Part of a small language model's weights: 764M tokens.
Each number is 50 + 12 x the weight over its row's rms, rounded and kept within 0 to 99. Layers, rows and columns count from 0. The size before them is the row's rms in percent of the matrix's.

# layer 11 attention output, 384x384, rms 0.0419, rows 81-97, columns 0-191
101:31 29 62 45 55 39 36 62 55 58 49 54 59 49 45 47 48 43 42 53 52 64 51 49 37 59 59 53 42 53 61 43 48 60 40 48 45 57 70 51 49 62 59 58 42 54 61 47 59 36 54 61 57 51 41 49 55 39 43 59 59 38 37 60 49 49 49 49 45 33 50 50 63 62 49 56 39 46 56 46 55 49 49 47 45 42 64 60 50 40 53 51 75 50 53 60 42 44 53 43 46 53 55 62 48 50 52 50 60 51 47 60 38 44 53 53 42 48 37 63 53 59 60 49 55 49 39 48 29 69 56 38 62 49 95 43 49 41 20 49 33 65 66 63 58 30 46 59 65 53 45 43 52 52 52 40 55 41 16 41 42 83 59 68 51 40 44 43 57 61 53 38 74 64 54 49 79 61 73 33 66 54 45 28 38 59 35 71 32 79 49 59
094:42 43 47 62 55 49 38 47 27 59 46 53 57 42 49 37 58 56 50 35 38 53 59 54 54 59 46 31 44 52 38 51 47 49 60 49 64 39 56 59 52 51 56 45 41 39 75 53 51 33 49 44 54 44 40 48 41 53 61 39 50 52 54 37 51 50 47 57 45 50 55 46 45 47 40 43 51 55 60 41 54 58 53 62 62 52 62 53 47 51 34 39 52 49 52 56 38 51 49 55 45 43 40 60 51 75 51 32 51 53 39 36 41 66 46 44 53 57 34 49 68 62 53 32 62 38 31 37 69 32 41 55 45 47 94 78 55 54 59 60 60 59 38 37 51 39 31 49 41 52 48 30 51 53 31 48 46 28 51 31 62 64 73 71 49 60 48 69 61 38 79 82 56 55 36 56 50 57 59 70 39 55 68 46 38 48 73 27 55 25 41 74
109:64 51 42 40 36 45 45 42 54 50 47 45 45 47 51 52 56 41 64 62 53 67 51 55 52 34 48 55 41 45 55 51 41 66 46 68 45 52 57 62 60 54 30 46 42 49 44 48 65 45 58 56 61 62 58 45 50 48 36 57 65 44 53 50 51 50 43 57 54 50 40 54 62 47 54 38 42 58 67 55 58 58 39 48 45 38 66 60 47 41 50 40 59 49 48 57 62 50 51 31 36 49 65 33 38 57 49 66 62 52 49 65 45 67 38 61 34 53 50 49 39 65 50 34 44 59 52 63 39 63 66 44 57 29 34 28 82 81 39 44 39 38 69 63 40 45 47 78 63 42 41 43 79 38 39 35 94 48 46 38 52 34 63 53 44 70 51 35 66 70 41 39 40 48 51 69 45 74 58 66 55 55 48 41 63 56 39 52 50 39 87 60
097:40 47 53 53 51 49 56 48 49 47 46 44 50 57 53 56 63 56 50 58 47 38 64 67 62 53 51 52 42 54 52 25 51 63 48 49 54 57 65 53 45 61 50 45 49 56 44 60 43 53 55 47 52 55 50 36 50 53 60 63 57 42 39 38 60 69 72 49 57 42 77 51 55 57 60 55 54 41 56 52 48 55 44 52 60 48 48 51 64 43 51 58 50 43 46 63 44 55 60 53 52 51 50 54 41 62 58 49 62 56 51 48 64 68 65 41 43 54 60 58 57 59 48 50 57 50 48 50 28 75 60 68 40 51 47 53 27 62 69 21 65 57 53 32 24 60 65 36 58 24 36 38 46 19 26 48 42 45 36 66 56 34 58 24 55 58 57 42 65 90 25 51 31 58 78 61 64 46 26 77 53 43 54 64 50 57 47 57 66 37 49 65
099:54 60 54 59 55 34 56 41 52 45 53 45 46 52 53 58 63 61 51 43 59 37 59 37 46 50 59 51 41 49 50 65 52 48 65 70 56 53 47 59 49 57 54 50 59 56 51 36 37 67 53 60 54 58 44 42 47 50 52 54 55 59 62 44 39 59 42 55 49 47 52 39 64 68 72 58 48 41 56 44 56 48 43 45 37 39 58 22 39 43 32 41 45 58 68 47 46 44 48 43 57 68 39 52 41 51 54 55 54 47 61 50 37 45 73 33 58 56 55 46 55 57 57 57 47 46 55 39 59 42 49 40 42 47 43 72 45 56 77 47 27 49 42 64 39 37 24 28 36 68 45 55 55 59 28 53 48 32 45 25 46 60 56 33 48 60 59 81 58 60 54 41 48 32 42 61 45 62 41 24 64 72 52 55 49 16 37 38 31 56 39 28
088:27 65 63 40 40 54 53 54 56 23 64 48 60 53 46 52 44 55 40 82 46 55 41 53 40 49 54 60 39 56 52 47 25 60 68 38 50 37 44 57 49 48 77 59 59 61 53 47 43 47 54 35 55 63 62 51 51 54 52 52 51 59 47 68 43 45 57 44 38 52 54 41 48 52 59 45 63 50 48 39 59 35 53 64 64 49 53 55 51 58 55 47 33 44 49 37 57 49 50 58 66 64 66 34 64 43 59 55 50 58 52 63 66 34 59 37 40 51 51 32 44 56 53 71 48 49 62 44 59 61 38 48 64 33 38 29 40 64 44 46 57 58 64 69 71 63 52 58 38 55 54 51 60 71 26 64 31 34 69 35 35 23 42 57 64 71 62 33 51 62 35 44 66 34 37 58 53 73 34 22 34 46 29 48 27 07 60 69 67 10 45 38
101:49 52 50 50 53 62 35 60 51 55 50 48 50 67 40 63 43 65 43 42 48 46 42 52 49 37 68 45 52 53 65 60 44 41 59 44 62 46 58 51 49 55 67 42 47 63 49 49 39 52 44 50 56 52 44 50 66 44 48 46 44 56 37 51 50 39 62 54 37 59 71 34 41 58 37 52 43 44 53 61 38 37 50 52 47 39 34 51 63 43 52 47 45 59 44 36 53 61 68 54 55 43 35 57 66 71 59 46 54 53 71 32 45 44 56 51 65 59 49 38 59 65 48 62 62 56 46 42 52 63 42 50 67 60 54 92 36 49 33 30 80 69 60 56 54 66 41 41 41 47 54 59 61 77 55 48 61 68 69 42 40 63 27 40 42 52 30 43 47 50 61 40 69 55 48 51 77 69 52 70 40 61 59 57 60 59 79 38 76 67 68 50
101:66 57 40 46 64 37 56 60 51 57 52 67 54 49 45 45 59 45 35 54 46 66 64 53 53 43 49 63 55 42 44 64 59 49 44 51 46 62 58 44 43 65 48 53 49 41 68 45 42 44 40 60 56 45 55 66 57 44 56 53 44 45 44 53 44 45 45 56 36 56 59 46 68 48 44 42 42 39 48 54 43 45 57 59 47 49 41 52 48 46 43 47 41 46 60 50 40 52 52 41 50 40 59 59 55 46 55 51 66 49 56 40 52 58 35 38 58 59 46 56 37 62 43 52 64 45 45 41 54 74 57 64 58 43 38 58 55 18 51 51 39 49 57 44 34 37 62 61 81 33 73 31 59 63 80 47 48 44 61 66 30 31 49 53 28 47 53 22 46 60 82 53 38 64 23 44 46 29 57 58 51 65 64 60 95 52 46 53 56 35 72 46
097:45 43 54 67 59 50 50 57 45 66 43 66 41 43 54 64 48 65 52 38 58 44 47 37 47 43 45 47 61 37 54 44 71 63 48 50 70 31 61 38 51 55 40 48 62 52 42 60 45 41 50 56 48 60 58 59 42 56 48 57 27 49 69 64 73 40 58 52 55 58 37 59 37 43 63 50 38 52 56 44 46 38 34 40 48 37 51 42 48 50 59 45 65 49 58 62 51 62 59 64 52 56 62 34 53 44 32 56 65 48 59 54 69 42 51 56 46 49 52 41 53 45 51 46 58 51 49 39 42 57 35 32 34 40 33 34 54 37 45 39 26 54 41 73 56 69 44 37 43 48 69 51 30 52 43 44 46 64 57 39 60 76 37 65 51 56 38 55 80 53 65 17 40 61 56 56 62 42 59 44 23 47 35 55 50 51 38 37 49 34 54 36
101:55 47 75 65 59 64 60 60 41 43 51 43 44 64 37 43 57 48 54 44 75 39 50 60 46 73 61 64 47 61 44 42 53 38 54 38 51 52 49 57 46 48 50 51 54 56 56 38 39 49 66 46 52 31 58 46 53 59 66 53 53 40 51 44 49 45 52 40 56 50 47 63 47 56 67 44 55 41 74 52 37 50 44 40 56 47 45 54 48 40 31 38 53 50 48 59 54 34 29 50 55 61 44 45 46 69 69 53 52 54 36 42 43 56 52 44 44 56 47 47 63 52 55 49 47 24 57 56 41 62 43 62 49 53 68 22 57 85 58 50 70 31 60 62 59 36 59 51 58 44 41 61 31 39 31 38 64 54 55 57 49 44 47 56 70 41 62 22 45 50 29 71 74 35 42 44 62 61 71 69 52 39 38 47 44 26 82 45 55 50 58 27
096:43 36 65 52 29 52 32 58 38 57 55 49 36 40 55 40 48 54 46 52 54 53 36 55 51 40 46 44 38 40 40 58 29 37 50 59 54 37 60 48 54 38 62 49 56 68 43 39 65 59 58 49 44 44 38 43 61 50 53 48 55 44 49 34 45 52 43 53 52 37 30 64 41 44 35 40 60 49 66 72 46 56 39 61 62 46 42 61 54 52 46 50 59 44 36 51 53 49 55 51 42 41 52 45 58 24 50 56 56 67 59 59 58 53 52 48 52 44 62 51 51 39 54 34 50 39 64 53 59 71 53 67 38 44 61 47 30 46 50 56 28 67 33 32 60 60 64 54 65 60 19 24 67 24 64 53 55 74 43 29 51 71 48 27 27 50 29 43 57 21 39 48 62 43 26 38 62 53 52 68 62 48 50 39 54 42 60 25 44 62 45 47
091:50 55 54 79 37 42 60 40 44 39 35 63 52 55 52 50 42 40 58 36 46 47 42 50 61 49 54 52 33 46 55 49 47 51 46 26 61 54 51 36 52 58 51 45 61 36 47 51 48 47 64 44 38 49 50 47 43 42 49 55 55 46 31 59 59 41 48 50 61 51 54 51 46 55 58 63 52 67 68 53 66 56 58 56 46 54 60 49 48 52 41 50 44 59 47 57 41 55 37 46 44 42 63 63 53 64 43 47 56 62 51 56 57 56 44 57 51 53 74 51 55 55 51 34 53 46 48 34 35 30 33 47 29 46 51 36 39 67 54 49 63 46 40 29 60 52 28 63 47 44 40 44 23 45 47 49 31 54 75 50 37 42 75 59 60 56 46 25 22 47 64 26 71 79 50 76 60 57 70 30 39 52 71 48 56 69 64 35 74 52 40 22
103:51 44 44 46 50 58 45 53 53 60 50 42 62 62 41 46 55 40 47 56 56 62 58 30 46 58 61 56 54 60 41 46 48 54 60 57 55 62 54 59 65 50 52 58 54 42 60 43 39 47 37 55 53 49 52 55 38 64 47 37 48 62 73 35 44 38 40 50 44 54 44 63 56 53 43 38 36 53 44 37 63 37 37 52 32 41 31 57 50 49 47 50 75 44 47 40 43 49 62 56 48 38 43 59 55 56 56 50 42 45 50 36 47 71 58 55 51 40 58 54 57 48 51 51 44 52 47 47 52 12 60 42 31 27 40 39 36 32 44 50 58 59 50 71 66 42 42 41 65 38 59 26 79 41 49 38 15 73 71 41 50 41 46 49 56 56 38 43 53 54 71 53 66 31 75 28 64 53 57 70 19 33 37 51 43 43 56 59 39 54 33 44
101:43 52 43 44 35 44 47 77 36 49 70 69 73 49 54 62 49 42 54 46 57 49 54 51 55 59 42 43 51 55 56 61 41 60 46 55 43 48 49 50 56 40 49 51 36 45 54 57 54 37 46 56 48 36 52 59 43 54 63 60 38 47 53 60 46 46 51 59 71 55 36 62 50 29 53 39 51 59 50 54 34 65 43 52 49 40 50 39 62 61 59 51 57 47 40 56 40 54 47 49 69 45 62 56 44 39 45 43 63 40 60 54 64 65 46 51 49 47 45 68 52 43 48 51 60 44 43 51 75 64 54 57 45 40 24 73 31 78 48 50 44 54 66 42 64 21 41 54 51 42 51 63 46 58 48 38 34 67 40 35 53 40 49 74 53 35 30 43 53 54 47 50 61 50 39 42 42 69 59 48 46 38 30 68 43 57 42 45 76 74 63 36
097:67 55 39 33 42 60 42 49 44 33 44 57 37 45 52 42 60 55 55 60 36 42 44 51 49 56 52 39 51 55 45 48 40 54 46 41 42 47 21 53 39 43 46 48 41 48 46 34 54 46 47 59 51 50 54 50 51 48 52 56 61 27 54 33 45 59 63 50 51 52 37 60 35 47 61 47 32 46 60 50 44 60 61 73 48 51 59 48 55 27 40 58 55 59 58 44 38 35 43 59 47 53 28 45 42 56 45 51 50 59 52 64 32 56 58 39 53 47 35 52 50 30 62 49 50 40 44 56 29 64 50 63 56 60 63 32 52 29 50 46 70 61 36 77 43 60 63 36 29 44 69 56 31 34 51 70 61 39 68 67 54 45 66 42 26 54 55 73 47 52 34 72 73 60 40 50 55 48 39 49 50 38 41 67 53 56 24 34 57 33 41 57
100:44 55 48 54 57 58 58 54 43 46 41 56 36 29 57 47 52 31 39 42 31 53 56 53 24 54 57 49 30 64 58 51 40 51 44 73 57 46 36 52 46 58 42 48 64 53 40 57 56 50 52 50 54 53 58 49 56 47 37 35 43 41 46 53 56 69 62 54 36 35 31 60 44 52 51 41 47 44 67 65 50 56 55 50 52 57 51 56 29 58 60 46 66 45 43 38 49 49 46 60 53 54 59 47 27 48 48 51 23 57 51 55 33 57 59 50 54 46 59 54 44 45 50 49 60 38 40 51 49 26 53 70 16 55 16 75 41 34 78 21 47 40 51 08 45 58 27 75 42 68 59 48 59 49 65 28 55 84 56 63 51 46 65 46 30 59 44 33 75 38 33 37 56 15 39 66 80 56 50 53 65 55 66 53 41 86 34 57 49 62 61 53
105:46 58 39 69 46 51 55 40 52 33 52 56 43 41 56 36 52 33 49 45 56 46 53 59 48 61 50 47 61 61 55 48 43 60 57 30 56 47 55 43 62 33 54 56 54 60 53 48 62 41 46 39 41 33 63 42 64 35 53 50 60 49 43 57 51 45 63 54 48 49 40 55 25 47 47 50 46 55 43 50 40 54 48 52 49 34 55 61 39 65 45 49 61 43 45 65 79 39 46 44 51 60 42 35 38 43 51 41 64 59 33 64 47 48 55 58 45 50 42 48 79 43 56 44 42 47 53 56 50 38 55 50 45 79 61 74 48 52 38 46 55 19 37 45 45 50 68 67 53 51 42 46 24 42 60 58 58 52 54 66 71 48 38 11 39 42 32 54 35 63 43 56 75 51 46 54 44 49 75 78 74 50 43 50 47 63 49 42 62 58 73 58